Weights of a small transformer language model.
Size: width 128, MLP 320 SwiGLU.
Architecture: RMSNorm before each block, rotary positions, biases, untied embeddings.
Each number is 500 + 40 x the weight over the matrix's rms, rounded and kept within 0 to 999. Layers, rows and columns count from 0. Numbers have three digits each.

# gate: layer 3 MLP gate, 320x128, rms 0.0626, rows 124-130, columns 0-127
# up: layer 3 MLP up, 320x128, rms 0.0621, rows 124-130, columns 0-127
# down: layer 3 MLP down (transposed), 320x128, rms 0.0506, rows 124-130, columns 0-127
gate124:461562513544422497514471495511506543485477444471499517478462479574485494469469509541543550467451459545482448497567480468601533483492519466547552469523491494558405489466508492517474494482548474481478497481482472497450551485520501449452471458515588485419492549495515514493502468466499475557527539562468530496511544519496463490480488431511492499517497547505436507522479458494458465510512
up124:456489528530472519430507531521513450581511539467455531429546467575545554526537459503551526537424504485495579487469531514539472536448500444531472531480517492530526480490530485557460484503489509448450483464496543492471532431454511450524556455471527501521538529560432516542545474443448550460509514478483471549608471460487539467498489485483551465505466479548510527533487532485457524495521
down124:417479494522463525478487493503516500590466487471479520450514484608507507515537480479558534470491520478466559569527518511527500508458497446532499544474510498502504462480565500494447498511472514480469466482448525531524563392467534472445513423496463460473481532530492477548523456440477532483434538559476505507605481501513463511471454514470521500522546513526492491524486503523502465473538
gate125:459462493534471501442555559539439552479527503545498531484595548474478522476485539557589489546438550491505550448481569491535464460577523491463496534410525519515530469556509552608470475467470482500572524518555515456534507435550504542477554481470547500532512488533449527545489489471488513511486512543518528514381447535498536490550542474531534436481479579481451511484479457534581512468543
up125:574578523519470522459512545615490566498456446550510552529518468499464445467447484508549511449443553512463454446502478544535513431525492469575483546482433561519457520503606470560465481545421487509529537599505573525518404461513463546508467517528481465560470441547527544489532483481522476500541419413491488503454499503502451492477473498571458505481479562515527494478509501490506507545431
down125:505418506532459515521450482584550562543497476506524442566467469617490496554471498490490504469613520498496605493490533573546522480486522472510420456455492529532460513486549565530432405580441511480515507524534470549519512485497502503543486439459477468409551510442515520478498468539517541400550471438600460482477517481506527510519532505466490536465448459520505419538504492482513508505482
gate126:484529519474473459540537438559510510531535470488547500488414500505510542563508488448484533520526441505500549498553455538479495470422488539512516448545457579503475563481492503521454500480454517483474566466503544556510486538465577460524464485508460439547507405493507467526476508439471402478444487500530448519448488542506498495428489502542433461510528590551491495428535475539523558498484
up126:486453571510444531481473531444499417495448544498487455532509518464500494506488530501484541486528466513537432508464476462473509476546506478476521457424473515538514488487530489476569509545508422529408457509504479499494484433475451502460523456519503503485518515515442522503473513539530583574576566469435560522552479428489523525554562502464526549458478412471453522534505565487490471480546
down126:497455451528492549482487449442416420517490515476524476476547476479530472466507553487472473515507535494513409467567483504519470499542496523509505528482565486521531458462501469478589541559535455501465500511531520576550503395507432558506569511559568442486514492490528579452523488469522526501487529428463595541524445406518474496504474497524460531463500463456447463524500572476461488458471
gate127:499487482493425439517536464494537491405474467458381546535493539483493624480509511501583449517487450496532494452501477491536575504475501520523549489553484553481523520479497455542468512549448472550445441448557504508500495441495509500438562488486462480423545440440471475434446500363513407545501481482518550522494454507558479458521447471522480489482452585492485519502541457525519454504464
up127:539525502486427476543490485360534521448464454559494486485491480490512532557549545535553523584520548499446547467477512427535572554489457547506529509514535456518520409510503485533445448410560550501500542538397450474436536511525466474450418496521492524521515479403495471490496498525465541542434498465554530544549464550540496536527468538473563534575419461523464496464481463491574521531518
down127:476499502500531547531556558479492517478465533508552539487489506513519476541547479548402459474550558509533536481518555405454464484547423466483474450423539538555478477572505534536584525509533542597504507501514475477489419570479503517521439542552518536535480526547464507545571505531534507583510488559484530514471468469424514541507501535438505546519481546497462506482539541548450557568443
gate128:497537490556426493484535493463460512461514438446550451459519527448493455473509564469554477473552483427528466528437494474505470520508463508508438541466495553536525466535479419489484454535613475566463576409490461395504530492520528461463530530508455523461496605443495538522552454510492491474536528554506554482434498582550526471437498475523549408477421454540450527506481565494470525519541
up128:473458551506557457470559504510564460450484416483497487470465529485560479483569521433550446498551491375506453535419460512460517552526450544573474477512554551562529470590446467519495478560574523494471508455559472437417513506489493498508565426525460531580506508482492526463549527576466460530594485554536470531538471489497517537444523478493486539460493463493515549477481471488539520508503
down128:511503485484562431494560481568517523469421506565526479443543416506477506475495586485523467552545543476384487521484489554413456519589522503546446437573534502535522475561529486503499501556507507466543505463486542563452508499421451452444527475524505521500515519603508464494501493473523490510559484532502482461542502543485558494525451462476444491526545491522438575515431448595519503531506
gate129:541470456513523495463399457472500483540451527513490488514498518531511545540530527460479522518524512445463533458550555457495496507510488546493468507498512489482497440490410525564507510561532490513493500529506472510531527520526440454450404522507579489423482498509449538523408408570502418409527473486539518503488502441499490443442506523459493447535481489542447431455537487436481508546486
up129:480562486522462529437547419524462516516545475503423552490499466551489452454422507568536500505485526430527439533472474545543479461484521505475536476518515515544445530444566499483521551517511532465464482479497495572418487514485496437452500428525526550463582442463477506493442517467554501522527574515473519541401499462446514513453528510517461462520505473507473498508571489527512448491531
down129:522492463460562530499404489485532514446511515479581470494465556531595573566527524499426523485498519434440464466486545479461526522504492551525455469467466474448531446519486485488476545471529443559511541523499474430588547502534482511538390533433497425464465520524480464469478487555450454404500474495492508515537489502495501415449495537505543481558532479550484431451514492466483516508495
gate130:435549495550523445459606503527525549521402568433464530492490480503516486549527471504568593518485500444495432502503409527538494528470487496531443404533564449553535526573558505486496501465507548533478534464530539571487526503505478439455481438475458540436527460471499510482457425504509474456421536507516559511490548565443542402475560480492565494516477523536555462531469506469507464487521
up130:609557541493537500447585459507470528522480576462529522512455547413479533562541514555532569557547530559490506503452450473524524549527433527487418492490559501517493540492410525505519540516534476532471453471468499537473507568555597575514580478464538481437569526488432555502453526524542450528486485488527489477496556443417509432520551522484476427447497527405524570499540547456442463452434
down130:512521497410556479454501588505539508458450524483508518540421522414479469486439526562565532583478595540510502554399488520499544497485491501456459485478633507560499513519517469528478465487473544544462491495474448501482497535542481502514526444538530542400481576458494494520524500524445473507509456531492465493530492486467598439485545513527489386486522534501483609556439556448531511465497